config.toml
num_attention_heads = 2
norm_eps = 1e-06
parallel_block = false
optimizer = "soap_variant"
warmup_steps = 31
decay_fraction = 0.894
decay_shape = "linear"
Each number is 500 + 25 x the weight over its row's rms, rounded and kept within 0 to 999. Layers, rows and columns count from 0. Numbers have three digits each. The size before them is the row's rms in percent of the matrix's.

# layer 9 MLP up, 512x128, rms 0.208, rows 0-213, columns 64-127
093:524495493504446465491529520483469452508532521507508475502516474514476483495506509511531534494500556512483530470494499495510484490497486495466446517427492515497468481485514512533537494532481476
097:503493579464485515492486504474508530496481490497482482546499517496529504514491459479516503525484497484490440473534487500478531503473528511484529452519495507486483467515507490491497493530515485
095:507523463503499472471515467506484497475517537488471510484507489535494520464487494504471492520510459468510515535528506485497507505445545541512515507494534490480550517489523525488465496483505472
091:509490511491474517507478514494423511509489483437476503474514476505488487511499507516479525504524501496496497471525466522464496488482501478519549513559484526549491479481497586499525477516472503
106:485498496498501514507466498494493512524580491492532460511517518533500491519503517482513476509512510468486520491507476524487514452427530502494514494557523461503473474461490519545510495507492512
109:514486543482539472470502522452495511483497495462469531522554490457506516482484469473498495512486489467475482494478439518475530527438532504527515497489477506477523550503481498520510529540476483
093:500468516455432485512449497479487505479521504490485467483478530556490510494520479525489514487487510503479495542518493545510476459501517503519505466480504522551521463461528494539479454517488518
097:508509488462471481504516519504496527519557499522532492529469462523478514534466480515518513501524489519560496489494505479514514510515502517467532516515478491512519502472536459465494522506518540
100:524464481475504513495466520539478533503483483469503504482462459510517467527509500530532556499506524475451526453516501511530515487508521471496514505518514439513468448520531494539494472482521456
103:477474498503460545508455510525476525473508540512497514522481503492503527466513521519504533543482504479513504514533556513489492500525521488480513541476527535527537483500444461528506505523527481
099:521516498472503494491494494483493449476491546508527502489495523524521500509474489498532509498490550512476474512508484411513506532485513545507485489543517488489503524481473488513474511529525476
113:539497500554511491514508484523496510501511497524534512504479544475522511459464470480489477509478488479491476476474468570473559455461489477517560526490476540484482490497495534488495505506484514
076:504499523550484512499513516498487487497494470485508479498504512480492507455525494498565473501499468506522458473504522510518487489522479501520524508533496483516497446493509473503465533489489495
095:504472491568476484497469466548490512497496477476508513474540467463537483512451492491483530496498548504502499482495465523491497468518526550505514542499470496509485478478496511464484531483502523
103:506481511504463493494476536535519525500491493506513513480506447457542477441488477478475503479542507514480499518496486475456504538545492516480537526513524517492526492487488536497537509508512468
106:512489535518542519483505555515501474507495532523516469489509507441494524476480440528491518505490469522540508483512539507511516522491532505464504455474511498533516518445520502493477532497441517
101:511454516459474496492520513485442483520506515469533467522522546520470537523507525472516508455501476494518526502465497499467483507512538537486510440437504507526503500537484465480461484530477547
098:544475488486526483546439482488470506508512541468506488477524483488515518553525511497496510555488489544484480473462513517511509462526532497467522525515502488483527491477443525482507515501539534
100:484486517505494509583468500507502534503494474479480484472514446493496505470517490473565527511508535509450470515474476540495531514506504507506546518478540520510531538494473532538487512479492521
095:554467491502488500539488501481496501497477458552498497523523461480537482539528494533496493517509502526528501511505514480499481490517534508468460556462515502472514467503476473518499513495464506
100:527479513512478498505515527443505512546530497509499440480525537536522489533501485523491492514523480521484490474494510473492527520505490474456528536519490452475508504530507454495458493458505505
098:517502486497517535502501490482481509513486510496465462466494491472555481475479511537513541499509518501484489504485527514534470512469485489510445494504497470497562518494512555523516517506483504
107:541482446465461505480517456519465471502564493503517491480443495540528542432485513493528512462511482489502546498546511509490534465550510512477509500488474506542519499467478532523471481517477482
103:504520526505464493504489526525493489495497488529531495502522508524509513498513499524505506506483489460493505496539526531532513518548518483495463555505511500498491511424470529523489520516506492
104:497519553466516473446440521479516470504532493476528514518525500511513511511506510500483492540515470478516494459505540491484477510497513561513474519526501509481529517462509488489500501482494524
104:541487483505488510483529504516484543470547487489485483529480460491516528518490518543498495529506466483492515457486487526535548444504481529488478475465511506468516486453519499492501507505449458
098:558514495530450520499506458509502545470492516457491449479512513499493514467477494482497527509472506531472519508540512507519519510478500524506473524502491507481508511496516504476528513490513433
104:500504480509509549512490505519508465508545519527519497484491510461509505494504505513560509495529530451481508449504523480454552490513507466499507479522442452516495485446490498517533485485488520
108:516483472545489524507482520517491507485527576499487528516495506422531503501534501554513503516526513502516502493494485476492519511496517496520485485498488532504496518487521482507488529512457511
099:527491476500457486501514558480467483532459522516515473522527483503458563510509490498536506551496493532469493504474498488497519511523516546462508485475474540465495488478467517513522521472550490
103:527524493498470517504466483513528496516501504558488494470476508450530490449527519500481518531494550473499549478523489524459522491459522528482466494528469536449536561525525482497475499470455489
093:477521494535479491552495496466474503478506486479494496484504514495478492469517475485492512493502535497456487478495513533498513463489477514455447486529542489476468509507449512486495499521552529
102:493496498453485489484522521526515502558472466455487484461525498524514524526482482467543492481471516483509494493496557497538492521496465526510470559494496503524532488481489490554487515486453502
084:490492527524487495526509510512495511485480486492495494505517514477526519519491469512466497504502561561528505515486485521507481528525490552542515532497531504514543441499524506524443564482502525
101:530492498504497485558512466525523493456521506486503489507518478526511491540546520483493521504519510523486484478524433434492501520481496512497514489517457454552491545468455524484508501512488531
104:550507494507515501513531473455520505468477511501547470480441541475530497524519538476511480460476515512495505509524533479489527483486496467495522525523482476465493496455517548486496477480496530
103:514502492494507521463496496513503497500480453480494493507475484507453499471457482518467505441545528480497496530493478523530518535540487500459537513504491519479491499515515500512509516508484479
106:556511464504512494493488481468450521476523547508487486509497435496467518467491527471500500491499481489462545510535495490497474482485470502477527512483490473489493540488478492505490508507530472
092:543489550505529511490500544494494508470517500496519523518534497557512502530470460530502490495517497459511500448510483525478508520479498500475474508487499509512487488490491498501518537512490528
113:498492534503502506505518486493468466502561501497477491488504452495527539484502529480513540470538526456480485498532510501518450496479468533522490493506480502523545462485496475510513515545522507
103:551496513514485497479491533504501462483482540530517519488536516501453487501527493484494544514518491448557490508471519500503522500496519495462486488554528517492503497491455481516504480528503500
106:503510518509481495476508493538458418478475523409493499477515503531507547500529506484496512528506502503457509477490494474480485502523487523530440535531501514528504509507497540541534487498497510
109:536456517501462537475494517503474471528474458464503511523478467485486529447469496488478499507512517487490518486473453517514482543508496493496503545493494537479525484478502534486498541492532474
104:510489560474486481475501496487484537468478490547505476545459493513480534493463495539481522505484474496526502493517515533561481512502503485465506489452482540535514504529461524529504485532552481
102:506514509534491536511479501533451485459465508502525487508515498514495548497483534506484505459530479465511529484526463462531501498527516509508459493491451521476533491524514524509516483507473543
097:512494471500547482484485473515516507498497499488495505531490460480508467548525525551544506536497502500469477462501501554496503512462543498463506521508477494511480498491516487499508496512516518
105:497547519491466489507509500478475493489551473468443483540419509508527498518453492492524516512507537479514511469508515501531523485521517492518512519512504486554493510442533512456486472483511484
109:544484482512508475538501475463506503490504531500497442538476463513451548517445520513481539473509502491481463497447533511502484485512481486466529524496508503487535473500499495516469510511505462
102:516502465539473520505478479537515502512498461536490498515478470509557467514479524494476554497495503554496474485534526505485532525467540525521478488465438512515494530478493524516472499493500563
105:551538497533495505484525477547449500516534514515521485522498475449536460497502512499490487488470513487486485469499496465493470492468491541500501522471487501481530459520501507526475465518510514
101:487445506482467470553490483541480502518499471506509520501494494509488495521522517518542540462527559534522484462528422501487455481456527515464499509535481452469522519510490485531529498490518487
104:504533524505480503487512514460502484528524506510553501514498509531474525432530488516510502538528524497477488484492496550504490518428516505480490504490480500436467525485493522536482493436492490
100:488520524516518519467526501499510540507464503472511493509538509505464502496491480523498545498528554529526460454552471519515502503465515515465515503497484468510560557463474485531515506462495504
090:522453468501486525440499510505501511493490525530502466514524483472493478528535505503507522484510440443530459530514490502475528476479512506539497522516504507479531537472507505514535534501485484
097:508476531514497456486469498489488527528505474485537497446542474461505482482464509521483506467513499527495460504467511465542515537461493480526491543523479521538528476485555493487509498516508502
092:513484501498507517497543479505485472486497508471520422543490488470511433468464518506503530486522523480464557484479497459495523480520506480481512524488455482477480473528521560491521503489469507
102:510472477458440495501484521536488480495512539527485487494546490496479510480507509491523535480527526525526518496517499477493492515525551485485521496466501480444494453521486517529502535463547543
112:494523462504557494504538513466514515482500485467504490492475512494486487487503486542514503541502551497480467477493507538488552523505521520485521545496503484524461472522529490443493522501491516
094:538507505499519446465510492494488496498499499491430466526498451485498470513487465490508483489480509489501469497531486504487525526533567529479492493482471466511490492538534509508535541504545493
103:506526514511509439535526519561488525507497460517529506490497471553477503499478524484471500473504497495514492544553523527504468514510515510493456482475492522517513546475517518505544489513471503
095:498525485505486470524536489549466482504481518440498451516510481499486482503469537472483538489499492502450483512436468535536478539512521500499515529511480486479493448466537480445543504485464518
094:497470501509485503480490465504450482510517439492488479511552494455525501466496506506564489508507511503508445487457534530485501491523521548514499534503534510503515492494499483506515523528461501
105:481490483503475448485477491497513509473517486516509474450504477484503532442504477522489520509489567511504492446489537486530517524533523534438522467526512460508476468496500489485491523539517534
104:514514533520464490440498520471501509463488502498489486480526468475538480516492465516482503506508466456460511468566520510508500511525501496529511500486517549498472488459468465481489509527495498
111:502469519514493463512492486468534474518559513528528503504488480520469489490472510482486511474507471489494511511541507464504513508497512461480505502478524507548505494451526564544497547493497478
098:541498516478493517455517483503508536478499500512532541505518458515468516496471471528525504549539505438512472474499449521474527501487526498478501477452477453500489556496477504537497541508527549
105:540501531512494505521463520463446496544511477488492521475500479515471522451462488481480510547533497476534481461454530461534487510510515502464472480480499481530455496520503522511495506521508534
109:495471464456479495491502514443507551448517538495538501535482547472475500512514471495492534506453508497512525496500512487483494468510498496505533489539537539485481507491449490546510475475471490
098:536491469489548454525479527502527463487519467537482514512514488491465529484483497536507516497538485493500527504481508495564548464476523474484488527505515488506484476510488481482460488504517503
089:499524512499477546491496528530531512514526458495501464466501526489483509502479509508465539519506473436486454504487523449550493516509512521464496488523501473504506511507503483458461495501493457
082:490491495498482490492506505508580490515481499480538522454482446494511484478495498527557481463499516482522474455463536505530520484526510506522472528538507466502505448473533507479489495487501512
106:494457490510497444498486515460437503498522522475525532501511514483474519498499506498501508514498514480540521481520476517521496504470534454535493456492459549433507512452503482496498508507490510
105:476445453562516472469495476495467479498513458486448484495502479487507516484463475421469528477534493542468451476518482507485453477495560506506519502541509534523462515510464513501517525461494491
105:538504510517539470496493518494494503522502471471500501494534444502520526521499497551513504464513498555486511483500516502511528513490510516455522510484546517515514503505489484504461534478484497
102:512458483535476457465558511512489488491481522495487480496520515479526563433543483480495502553466508486420533514483505506506521576517517522502518530524515544492479516525498490516500452475503484
093:511491520511509479528478507488458461505516498462511487528500479490501499505459495509542485514491456476480470466501493511447493488544578489541479518477518476464497496507464535506509517507415521
104:516505475475511485492546502492530507522471519492499455520488543542518520519492501545512496479538464505416511502534500491504513491483521504508527534482474502473512473529547507504522502503488520
107:533524517493550491511478535532511488490467484479517476545507489519508518538493498541477522504477532521485469477444482553528495544509517490488491498521520478477478492475506503484479499482501465
099:501482461511497489471488497547545524448499500505533517477527518486487502500536533494518498511480471496521475463488469501521517489537499524467525514537490523486554494524500514503509481493506441
096:524518507510479475516546506481478538459513534477534519457531526524507476505502509502451497465513505509546530518528512490493534525484497509469471452546521485513457510470511495504495532490510513
102:448492494464494479542519512514484504508475477465498513488520514499531489477517532529508515526494462545509497466460507526481519502499522496519515505447482496526505478438509530517469543474478498
111:502493492441480481521512515467474515524510515494451511500509504505562551493487528554521535548501496489500502450490467465506560486558500459499519480487500512480538492533457549492505493487464555
103:496478472516520524504492513472510478523494508496510481524523517511509511467494538517478542509467535438509539511476511500450503495517524501509560507509481475460490535451474535514462542498506518
090:514521519516504525542536489559496523485517519528507490455495509525494506561501496529505510555497525486477499549498525483434537495479506518505474504562486448544514509495514515460520471459502508
109:535521499504518466478506552485467489508451486533503436490516459515490485518489529461473484508458536512497531482525481508499535495487508524498493537477470494504477479512524511542499524540492449
094:500500468538506482456561468483499496479483528499484530511477463495484502493478504518543500522524499426539537465500469480467520520519522510511486512511492496504503503498486492519513491506524545
102:498462480513520505497508518498505484521502452489529483502491490570556499478518517505490538528526515506430510480491512525488500501512509535455480503514528511511493468461528528510483518499482501
101:529520445478504496508515446523533518451527523457516528505529497490503511472516569537493510466467481530485516500507507480474504440475507495493526483480529500478484495463500530500477522529527483
102:518513464490504458515512507495520483504521475471476515495472499517492523556526495552519496527502499496506501490456460495477552506521485511452483512505449535504501503486444485490525528536530504
105:549455522440516495496514518519455479510512494494503473533501494484501508495589533529514482465502475513498500538497517497475486503506536486506491493485522482523522511449462546530503507502474515
092:522466529494476521504522487450475496468513515478488517551495458494496512470502507471473540517498546519526508523485430482519476482506529502508519509484517461504521496461469518547471558479471492
099:493472529486497500490444536506483520483475537535498519485473505472471505490473529490450481475515508484443495488488448511525528497528467472558482517474447473507503517449497499538507518498492512
090:512486550520534491537525477513457509491503475474500496511483538546505479499521508556513515566532504481507500481466505501463469525530523519516478533523481511482487498458499475472477531487503541
094:484506480505520497458524476519483491472494531492540482523477556461553517489468491519486503508504497525506497474471514546451497481528452542456513493466528506551541464496498488482479499516510518
105:511513486509481456460465492498480511529495448481484498521472533469466527495510469514485501488491493496474497513507521507486521496494501512530542495523484523490512539510538564495503536492484487
110:512482491529502445536501494505479517493506512473528487491558555500478484498481515508457542459483539478460483495499502514519492501450549492518477508491520437489528512459492479512482503511518483
098:526530522467505466522505535473483494481475511489523542518509465466502500496469497496497476514547500501476525459501497484515516508556549530491489511465496482499491526532460505515476536486486502
095:512481526479506502510479511511515540458488510462473500497540499511530479523506477487537499509551523488508536520476532507490506500472499536469532496522442489469495459486535500475498530505466488
102:500488489491530468448479513518481506450483530488501532478516482534472527475518495520543478475512517493495498486516540459513499503540482505442509479533503502531525480454481511503485484470526502
102:498542435499510536503491467470452468476466452497515465502522550490527503503481526504482474506482493516470507431506551511505489534506522525516464548497502519484496477495514535521481500479458479
099:507536543504496489460488508493478505516482494477490487481440520512468500524488500480487518508532559495504478481508474489475492498534488556501501528530518519456476513481507462517474491468478476
100:514523477533521476512509529499544479488490493509494497551485501492465505522490497533465492515465553488495514487525484506509521527514523512524485545535458484537467517537481507496487490461502525
096:542534520527527472500513469493520537518492484501539479463546480539468457499515488520454527480488466496518486483512480503511498517505489507480479466494470555524549535523550499493508482485493519
099:517498519512506495488549486511436449468498476463459501502523485458496494489475479500558513510500511494490522508519492512447507530519504543505489506525523488493523517472534507485495490491462498
102:530513477487530492472486524490509498501532501474561494487471508514525534501527522533491534483488497471491508484464479456498539517527520518479457503500508500482497462507504472508504516503500577
097:493508505490482523465557519449461494452505483473544503484510524500484503452507507474452526526517477499483528493497534501464494490507476497577509511539507492477503509526484545503503511516537469
104:511512476520457491491510479484496487549475520492480462501493505498500460504489495488486517506517557478463528491513504528539482540484531483483488501493485488539453479470489503562517476477450482
100:469493486471540453499492447479465471483489514479513464514476532456500556455480471465470514517484481480510513479491509519494498532484514545520549491525509484506515498519532509486512496529497552
104:513455540494496503522517472489487507482515483501494482514489462568489507454475533519474507559490496545536488491476499534478568481477521514503526497495472527539484496474504474485478496502486487
100:508504533495483495506500512487518517470482489477520487499507490455490480500491460516528513441502531481501504506559484478535485513526486532502476506517538485487471500478478499521504491478553474
100:541470492521443519538541463541459475479486572504526488529513480509497525511474470547457516517488486477544562494482490536508504536488450521518506562500476488499531446505480504521504497510505489
095:474472460526476495527508528522537527499496459489501481527478484514480487518480529553521502547521486512498522465424472542488512459454533516468496561464480465548461502510506505513532486483489511
097:511516501458530502481499484498488488486478461496526487470537465504481505508469541488442499487527515467484495466469535525535546499505472528542516506484521491532503503474513503496484519463483453
109:533545468495524528485514471535489509540519492485497527510497556534499481554474527497496545515518517472429517514480552506499501483470522482506491500531461500478543484484492564541497484491480522
096:492531487495527478495515500471505511489519511524541478496514498512523494462485483487456509486506500499496520438490539510511523530538488506524442493509506523499525481517497487532513484473492480
103:484498493508497509519517531526467529472508523530489483489488533492506548445491508533525485510508515472448497513516528473489521487514540483509512525506515481519495539498468526535452484519495521
088:549495461484482551523532496508511507456475485505493491499508480490491537468488540504467537499513503430487533489453482503460515445536516505494502556524507528507498522457488526471483511494531459
099:525525470498500532518540524537461476474482517509501488551541504446510473502502473520550515522434487488518517475495558499509536480512477523506481533488478492477513512477519553525451495518498525
091:542479511536506484522517502484490472505561487494520492502512572516555538503484494439484487490511514512503534497488450502530569530486474535496517507508501496502460495511498499530484531472511493
093:523471502495478505511507498510475514527496508478479490483525423533531486493475548499519500516534503498479439433501535479522523525539491474527515527515512488500500488510494512507552475467481502
099:496505504536486459477512534483527477493490500489514486530524488474505509531492485488515526490497543486505524471474517521483471490556503533476475515493486510458521464469497529517491467417479500
106:549480479479501478464527549481509497492549492495483536484510515503485511467519476497497528539532537469483495494506486501503470497524487514537534493480525469494509489492448471517526511470527498
096:523517506473496476488462478501491490509506491490497523473499484523486529479518507477509510519467472452479488505515483512534487534501516527502502495512519534469510490514486487522538532472514474
100:499468494469493498492482485530450499484537455475528498444489475488500479494486523485543502509466577457546531477523506478526531487503494512473523473462476510547531522497476503529480493512508510
091:471510503506481511458480540491470493490460494462489485501532542531502478512501454568449547510501532469463522508505542541540523519505541511468495494485486494467449496508483537486502484454471490
099:493451479491539518528500500517490471517494477529483431458484495545498493507514524496465510518499503472493511457519519493536499477512534489507445502470474468465551490514506536546498489552505546
094:517510543539464481464480527484519479433491537459506446497532512537519446475513491473516548505475518534521494504516507519508513544483543490500495486480459517559528515463454513503489496459477488
102:489461519482481523509524547498441551493493513503493502495502523534460528497466497521460523545489516432458536475501483486477495507530465538514548491503540501439491524490511515499471504516509477
103:542520496499490542462518489480526493516495448473551480491479494561508520501492504484518527524506502482498528509536503512495520500506516527427495505490522505494534513484489507518499485475513548
104:539499462563488487474464537516525509514485478510492497503460481521537551508490524503517525536520458511498490502490523464516513537505450515536520525509467484513554483444492471456492524491527494
098:496480471477481518465489503500494521468489487452470468484488487527463501484514525502546521461484536477497506456510495501470559500495508455503491511520532501564489504524491527502528519487508523
100:497464505501511459495505525461488540538466511460500483506485514543506456536467489484513562521536526479517470477533549508534545515502527528504555493495526486495502485519476532491493488514537500
106:541452452502521494463484486475468538497501467509451484508503451498528488492484496492573515521462469509519502493487554501481516507506528481501479537532471524496515529459472492513496500496457527
095:499494505465451536459494494549500516501531501504521471500497494452528496491530517508515515484463458486542491524500489510491521463543518522499463526511529535498467533487471453520457508510508481
102:533508490521503482500504546522506485500491464488502483512494532534509531469509515495472526539486510489540543519519457481523502495488509471536487519522478529491508492506526537491552456503449443
102:517472469544469528459493493537507542509511532510490500531492498459482490532537522502520501489499502460499481452565492509479517505495518532525529512484494479506490494468479468529493507481464510
106:480535456489517502494535501546533486504473526494485503512448493491497475538495531520503514500510506473500464480543539457504469478536533517481518535503488487506536503483440527498479484436473501
100:518460482490494520505518509506505467476467510491499517511482464464507466522495492489500495501539515477462534489506525488486511517501517485505499539526533562470525511457444504475500444521495496
101:534483444506467471539467486504521522475504487502498457495479491514484476482494542526494554490497538493494482528491462438507495485450537512488528501490514541521508488511523509526472479481486488
089:507493518479448503502498534536485505501516512514483486521490513457479504542501537487488494497465501460450491471458473510463577460502494506538492532497501475494523493457471474502478527509491474
106:466472478494502515462513501457505450517523521482514444468458506504536495492497508503534513494513522505499499469491501492454496472516505523524442513540477479489538486441508516499490511486462498
098:490506491481537482462466501445518531513492471531479486473488529535525512472473498495500492488494499470475502468522491448483545480478512495499518522543503549514531505498528513540513524495514515
105:460492496521515495539514493511487458488479498488518510502466525494509523462495515496497494515480467503537503522483539525484517480489536499454515494493525510526461508494470532500499538484471516
098:515481480469484517476468493516451496440480464488480489511503570555466483475478505500506502517494525471498531537510497484529516541501525518480480518483517494480484534518508490494460494503442464
090:507495495531504490482525483538483502533487543485508555500469526546528480499491499529510534528509469505502514529457564500530566515515522505520497518514468507480516529508495525500516508472491498
092:523454523547492500512494536537517471496507494485483473489505500496521511480494499536473476441540472510493483499484487516503545544548521508501499495440502542496478470546484483478493518531451502
102:514478491531487499513520505480475515503515524472481504549489472510513496501520493474538513498537510486489523464446498550458485465469481519509493538508491502490496487507503496475486495492476517
099:519506538517512523477499534483501492467521449484554494497485454481524508505515457519502505505489490485498508488454477525492556490495501499496513517494476511511519477504483533478530484477489524
105:540459471519466480527470486526487493502542523441519510518512520521474528497460515473525518454480507506479544500511504510519493479514523501502501511540521526449513521494502519494495504495522459
104:528511483509507495498518502513491499510489474467444506514522519478514506519531474530479543476529510497468473488499536485547489508450516510521519531503574520474521478509533465488537512480511490
102:536538516520495483486489487505507487505461512460546522517499493489483498548502500562501514458525480446461507453524506476513465534512475523438514509496480476511469479464490466516489508481450532
104:492445513501483513477533488487490510497521477453477488505516493498495528534503508489487514436546529457520499486523496463512507502482502472505508490495503496477457502445525490501451483500521464
101:505490541518452484492527525526501521503525523449542489497504484504497411518476503526481470439513494442513483500488501444504547532509524542488513472506488508467525503517491521518507515476505512
094:502515517522529537493499539500518463468540484482462519523514524490501505465547502540521516501506527469484484471505534446499471496521517499477462515452471497512510463470495506501530505462508490
104:521514495476520522514518506462511532530517505526485495501531531464506519505521493436503546491496445534449473511522483501517508477505531512488496504496535523442533488496549488517483489511484510
104:528489501501499530538474503498468510497492534464528488522482460502495499536519528492480511461492501479526512448511467471505479553448530467517536512487492495522511495496479538544484494473465489
099:513546451526509522493514508474521510480491498480530507484503526470484488507486528523489526530446522471458525477501485487512535538484529487482513524479477510469530453511450511494453482474497500
099:490543502501484498500537517542501482503527484523514456493538477504494538489549497516483517492486532447503504540442485490504497494502487483468449495500495484486481543516454506487514481517518414
094:533483483488524493526489516495448496465512514489497548486494481472508525508491483501508498528506531456511482499515436538482473472482481532476495467498541505472501508549438520536461468495553498
109:549512541521513464471506498479486492490510511523491424539529450520551483460460476475505495459513485538522478474496511519489496466454506533485496468468464482508552495478488464528548511488518525
088:497470498500505473497499464517504500518486503506504480499512524474467549497565511500458499494502519499522496493512522472465520490532457514505482518513518547499510463513569469508442501519484491
100:527498512525518506497518481470485516505494477534493477519473486557449496498500502442490523447496463512511452509508456496527540536483479490507466530520486494509492435507525520504470515514509514
102:513496495462510500497526507521488517504451472506491497469440484506449502515510497523494519516502497467481487479495501514495558545517494505521495501479474485466478544521560497501506508461516473
103:487500495498486512513468482490460545507501479509504502484518505530544472448481510538506524483507516517506522484452519529537474483483518524490495496533492480525534459506520509492530504492454516
099:498478504521504500499469492512515455480502497501529504507499477514508514486521503495526516474515492496508491506450456495510477504458503530523486490495538520496548511471460454488493501507518459
098:518472447507525448480495506505503520520461475502477485499500472548528478433475485501491462473497527497485467506500492530549549542539545476504495525494502493489501479494515512532521498486484508
102:500502522465497514504561507512464513511496480503510452502461524505552494511499536488520506494511523502536467486485508487457517521504474519502506525482536540485555530450513428547489539516477516
096:495510479510523464502457548512449538533503431481482519524496487437525530493520503500487503484463489499519506485511548499475491515483518502510511500477503526520514516460462471550488478520491475
097:534478485532426511510485513520483500457499530497493441487507465457510538494494514492493501507507485496480517481559484505466454504511515515477494523478510457531494510496449490494443504483512512
099:463450447495520494512483515501517502490462549522528488498500464486506510502478533456495506505518502497506504439509500481484521490522480515544482496464509511482503506477478476485439540531477493
111:513528494459464506456490515491468528507523523494527514529473533501452529501501505535533498512503520489518475479472504519523495511505489530456505492541449537482488474464486506494434527487497500
107:534498484538521493541501551511491480449480450506517510543484514524513520470490506491493496451524480456517522537510504480480491463500506498481485563453470480468514472477476499533491522495495480
096:505536504524494512491497512485511500463488483456525475521478559492472520501520497509473517495515527493485509525514526558541535493481480511466523544543578519473536536490547474529504522519486549
096:508468525498501521476452518477508490486508539467494483520566500526482500510494478481502536492528474448476513463520515496485534542523546528508512475490550497505458528499507484450523472511519538
105:483506507504555495553549567494489498515459487496507522479465431487498529505499508513480493476508455485506498475516484494526481535502483516513474532494487525512516504479468526566491529469493518
107:507479482527466495499556497509454459499475506497467520538466544516507515452507547481478519520486507528508533496485508503468515509496494506501473503528487500478509493496479538460490488492489505
105:526511538458478492447495497517501487474501480472488500532518534493539467488515499482474540460492558481497502469546511502503552480464526477514503495480546487465500489495502507490491508527487495
093:508509492507529482463485482487499515469520506478518489509520530555450502499499487522490507532461482465514498463524515493477516515522509533517497547414486475506490479496488507470491491497539417
105:495503471514470481480572506477540498491502559518504489466443518483486515496460489458484534472476534500497526512509531524453468530505491534515495548514476493464505515509494500499523526468483539
095:509462469548472484490506487474497541481518508512477482537491484561514504449482479465541514498516470490482474552524479515524489486516497457498489523487537502521495495510479521527482493504498560
101:481490494508432510495559486497520542474489541505549487493496494544501520465488490480511525429506476516482474455488527516459523480478486501501541455492500494494489476513483512499508497465490508
111:543490454492533484441476503456513503492437499472492495511487516502498518455507496515548537497529538438483542486532509511480500530481517500486497485496550493483544509511510509502481452485480498
103:528487520517518518495502517534472501540494502511444506528482504502519485442493515451531515500554502488463506455527516478506517494534456527525527487500495465491520489487524502479484489470471489
096:477493488496496492507513491502492536484490530541507477521520504524505490509533492541460514468540465506452528474521486482485474512504531457499496500510490512502505472508546481522516514442484495
107:511457471515473493484507498527478508531494496527530488500493483467489514519491528515478500526487479537535511452466444482525504530490507508456492477530491501531498445480528464507470485471496534
105:520518510499470511529487533490511485489500510518519504536547481511517509478533483535496484522537533482447481456528448519539481498460491509463537490473437467494502461483441488500514504463502503
103:489467491523501487519518458504490522475468549482528481522468475447501504496513494552494515523522468516526433478513477533514522485525513534486475461493506541487506479459535530511518517452471547
105:497501547516490502470520486511517518511487504484483444508478481480506541496507473508492505495541450499487490466492506512462480502532507534502484488488510485487475495543441480522509510512482530
110:538489482498516491485527498511442488516545497495494507520472494517469505467518541472531477486447494515512485498507500543498493518497489567510513478544466474554496509511474504492534524529485460
092:517498517526434507466470496491541520451521489513510509475493548496475486496517506514527499476512548511497466510474497471447500542469500486488479550501544517503489515497513502508492501501493498
093:532509467469457539488506500509491532531486515496518543517465472590502509521498530482473527498502493505463443499509490506497493508491523491508454488540509506505487489486474491484536489506483547
097:471499500481465511509504525527506490503528549469456503485467506547499498492476496458535509515492529543505493509517512526535551525504480493500557494504493525485468486509475481491477496493536516
094:549498481560484532494493521507475516528511486505542502505466488483523537513488495519511563515506557484468473474511506507471492478505503549499536477523481489492536481490534489510468488500522477
103:511497457495496542523498508493452486476480475499520504482500504440529526461518517498503519536528531510506473502520494490501499511488501551522460507496503509496476505497489546502467516514537508
089:512506562507533522484448519469499495517524498472517477502482488471511511508519499499533499478537491486460492507544518472468490489480521528504523487531485493496459451506483516497457524469509474
097:510539493514522458472509514513475529524517503515511508488464469505494478495451545492469521479489497551516470532480521555498539473549515541482487487472531492450518480471497478501503487488457562
100:506461491489467503536529469435520491510493514504513465469475478468487493506459506477449520502520509515540497473495540475489489485472569538465512500491462497517474520506510516495480556530483531
107:527519490513492480469544511525478472462467455466508506507494482516499513480537488543532499479507428486495539474512524489501504508508509509499495505460499461500484497519494500465505500478473455
096:511442473501498478517467509490466504498526516488529502478540444521511521479520546483489479488532447531520472484490497504538502553508501516466500469528468443499536479507491505483507527469542504
093:559501499553497467516527471515472532538458491487514525515488508505508489529446525548474506531489489520503471517489451511520535571495500516507485495529472487504515476525490538508508465475529529
104:514490487530498468483475523509485527490529497481471460501526470481492485511482517546517484538471508453499511504479548467470488499504542482514482499469503558490545453526468502576477519489522490
102:488473493514494523520511478488471476504533515550535505470508458449532495477511519471485528462538543485494485493481505529536510513470492508442516490474482478527490496472478471536522474504500516
102:531466499496490485458462518520466523544500477517529454539532496520548513510475490479501510458522489516534495509488460515485530498495527517467470476491444486503508486442517518501497494496482512
097:527469483479474519522465539458488496437494533511514553512503489489517549471485556530506505521490514528504477480527506504470427481483507524502486484515495516489503461487454539532517511485493513
103:507478497526546532483545480506483492516522532476535485486514506524470489506542482476494515518504480442490509502500497499514476550471490490497466508489497502511540526494512518508505506498495474
103:546501493478472483493518467523502493453500487548461483506468452503484481459539517520517481436530506453448502460501479485468497462471497475513452511496521518510508523458525522517522466472523541
111:536532508461511513496557516528509535474472529523524492502490479503530528502473501464510534497516488432497532461530508539503514518469464452500502506531540495495506527502464502513487470467481511
102:489496491537522514513479504498505525501441481547529477533469476454536499520521487474453516482533521505503522481491510509494511516510526502465487494525493487486450484481527504536505484446484447
101:485501536549499530499504492544505492497488514532495492476539518515496508452502443459533545480524528476471498500520448487525513502493539505517456505492496494498494533485529483528485461451483527
087:542498484509459507511485494452536511495481498490519457508498487521479498485495480476550525487488498489524480526482535531494464536459470542519507526468456538553519481489538503501478517488475526
090:486480514518523494474504549539502527502471465511557492496506556471520486467472511521501511523525458449513459499542521494477490533515477512508448502452542445517476538495474556477489503478539481
087:496499507539506484513484495518536503493477520495453454472495488480488492468470482498511548498515487471528497489514515483521520485536499499448489577525525445521528452456470501526476474481535486
104:506471486497469479460498494451502505508579516489555515512507494504499479505470483494511525489500493475542459511454497463552528543545493491509519507486512491526512516466474494510511533472531516
108:482513501514513497479521555549475521491507526541535497512487553494484461494500483525536521492516537526545485507472466487505519498521522507498507504521504505484467513492496497513471470509516586